Part of a small language model's weights.
Architecture: LayerNorm before each block, learned positions, biases on query, key and value, tied embeddings.
Training: 181M tokens, 5536 steps.
Each number is 128 + 32 x the weight over its row's rms, rounded and kept within 0 to 255. Layers, rows and columns count from 0. Numbers have three digits each. The size before them is the row's rms in percent of the matrix's.

# up: layer 6 MLP up, 512x128, rms 0.0949, rows 477-496, columns 64-127
# down: layer 6 MLP down (transposed), 512x128, rms 0.0875, rows 477-496, columns 64-127
up477 109:123086106139081105088102136084080116118128090178112127040095194132130134122194149147141138136190190151078217137157161141067076160155113133119094119126130128082184165075163146117132139173113130
down477 114:102151180111128079162121233107097126125163164167157132175150096118143080171160133078093114161092148108167077122112119104186162079154083120126064113104130160128100138120120115150127118105162127
up478 108:200133141170108120078125111109129093109136108103097087185155168151210139114165158190131127083094099099111150138194126082079129100125154111137083179113140093116124140123086127145094090128108149
down478 099:063214084102111127105138171150082148167115147146123141159140075125139130169102111122199123158094129141185103168161132164177145133108114106110132153108058087112147125068043133130146159089199142
up479 105:147041092162146099076127136141115151151093068135100098073096118123226114123162080135133160173100169124109155152154126120131180126154082131102059118151089112128155129141105094149116148104103138
down479 109:149129134072080121136200147118105087105187112109165125139158143168102125143209128175160103201087130128095194131114134104108081131127115104107104052050115138137155146151124092150132141108082114
up480 109:127084167163170143102136148139130081121150144119169115158135148157131138160113086134157150082176132131124140100138153130122119140105129081101108151178027104102157178101135099215129146108128075
down480 101:054193154103137140130089156102146059113131116162244147136132134142147132132152144119126163132198167112114100096144086091154120080140102141159137145087102156144149101162125176105154165091160112
up481 111:095096109136121173117069130144109122144143087090098147112207138183158092092158146134117085164156124130161132142132111125113083169070155154159115138149132114176149141132128094128081138180137144
down481 117:197161152159138160197128092142087122119195162067136107116106060071131083155072095151160061155130082142194105146093101098145127089115137135115127121133122141151114163173130095116141098094157128
up482 086:132112096136084163129118098125174089143199108196136106102144086101168151111126119108108136161128078136131132116152126081131125075111139144147107123123058109161152121101105138129117103126153191
down482 088:091175164129135121149089102101138107112161141169131148094161104106157175147081142126085138109171166147079080175076128165192131179186104147149128175132101086087119094136131100124121182151154092
up483 097:123082048087111146112131124138125108120092149160144156155193206133131172095112139143117137089126093084128164122117163184091093075126117085129085182228132113093160102107105080160108151097117086
down483 099:133066114114125101133155108127142096117116161110174107140071164139180110075115142119100122073139078100096078112123099142138111115124182095158096149179066163074101140167120149156177149183146084
up484 107:131119079112138128098124071079111119137128126141107111117194101138159087122096132056133110135128166162120137109105123164120141127138016141121122167102119087191137132129151073148166168083101139
down484 100:139172153192134152152135146126141125087175069153168097151078070162129133135103126122132092157208181134179156119143188138146086103105134123140161124114139098138086122099148070143131141144137106
up485 105:126142145145123132081196099058169125111141146174132123110154090167179146127123116138169071104217131110110169140159123083133158154087092084108126159147100193131159137171118157107155130115124102
down485 108:109140138172145099107054108110155141111120129088166166158107143140126105149143150130152103149154092138149113094122127105158124150119147073128083137170142103083130145117104141166127122113114192
up486 108:157089102111082084132115110126105176130122114201102175094115163200135158159132060151109080156137153097085167180169085130080099125130122122075103092061107145159101183142119122120147097155113183
down486 106:144158127160191130137117151107139128098139189088141072080123105099181142121100183109095133153146079124183099094101130097055130140123176145158095067123137148122080149136120066113141180082101102
up487 089:117104180091101165118123080131139084165186079202134147115145134134099150084141121192151134093115127139167141150108142166140125160163052113130110146093153110070123099101160154146140151113108128
down487 087:187163122179174070089176162117147149075104162139127076154133134130100089102130167174119111129075097197133106068156100072137113105130203117146082135200094117132114190093121142110117144146093133
up488 108:170124143119121145157144125081142106135096159128080102153148167173121105126138166117117108111152148179121133192114118077048128099138107076124099147166143125146141081126109117150111049110095087
down488 108:126095124160127119145128078158161100123123140139143120096106094138118186092095143121144124152154154169088172143110116155093127110182120146130116102142157074106141100117091119135046123157096114
up489 084:156093131071125146115114140135144145144129170218105096105149165143133081169116152100138105120154115193081146155148107128105137126155121201146159156139147164185103126145096111146113144108099099
down489 088:142129109178056123179092118127128119074171194095118176072119095068106217097100138137117106141085144141174114164132107087166124156133139150135158128112087123088089103189141160083093103162140134
up490 104:131075121137116102153136122082090190103173135125144078115155107151129139102123153121098127118091097115094161148115133101130098082155102083126121119116078132142138072137107116135118090106099081
down490 105:130116135107122107128138114156099177119063134111120131134127132144165146083109149160170128080095116087124135175071166138157109097150086102179191173079115097136121124170134088165067123128126135
up491 110:178140100126079168118113121153099133138101148193091122096131191136144136107164163141149112122132147104161143169132134100128105121124124071082070112047130122121150076116134150122135053132094178
down491 110:125043129097140109181159103177152141125094115091155105101118100135165129123147088137057078152170110123127181139147166157160135132130105095178062062150118184135090106172132143201117099144115162
up492 114:146079063108076143125125169149125109095086082144174111129185132137099065097137137147070107128171091138190194135199092116126110095146090118126130109154096129143144173104155111122136131110143187
down492 117:159156134096166096086114166130092124121130147158155144177149089177113078127115142136105111104155179132150112128088121112142122110100085101172113148120112192172125161051139187181140117108154142
up493 090:110145112101120158086159078134081077129082107156137118099141150127175106143115038094147121048142141096115174113160136153125153161073117119057168064140115106097179162116135106126112136139108113
down493 084:092131138080074197096122101113134209200141104161114102136113137101190115118105151161114127134156085169113194135130128120240146136153151057096121112148111107130120156127071121153135151142123162
up494 101:105113164109102163128151097127098097147078077140130124082083169127137133074104157170130131114127148152129189106134113098131146041125068117116084142160180165150128154096164127126161116090205127
down494 110:128156182167086049124115150116173133188105164099164132147102085132138128160079140154073161101125141096104198101114105183144117113141186164108072117145095113166115132118069077171164106132155129
up495 110:122067082119102117107105150101108167160100173161146109120140150177192121175157100136153115124092158118100169168131096060129097025124097143074074117155151125140145143120139156152151105149090167
down495 114:088148090161070159131136129136138156162101103095188111152121121134177145184170159109080168067140139094126161150108142098204122116100153113224146118103147116117160102111135136126081158087064124
up496 105:134105113048087107159124123111049139174091119151102161088097130096154112208092154091108148071125123178123184182113151129117139124092056118118121108142180174171174194109117151122180127113127102
down496 113:098094141119143094140161184158183124169132091096184154169136107122176147154106152150140166099105125134139136076135110066156152127112128115156085116153089158138086113138134095165162149091162100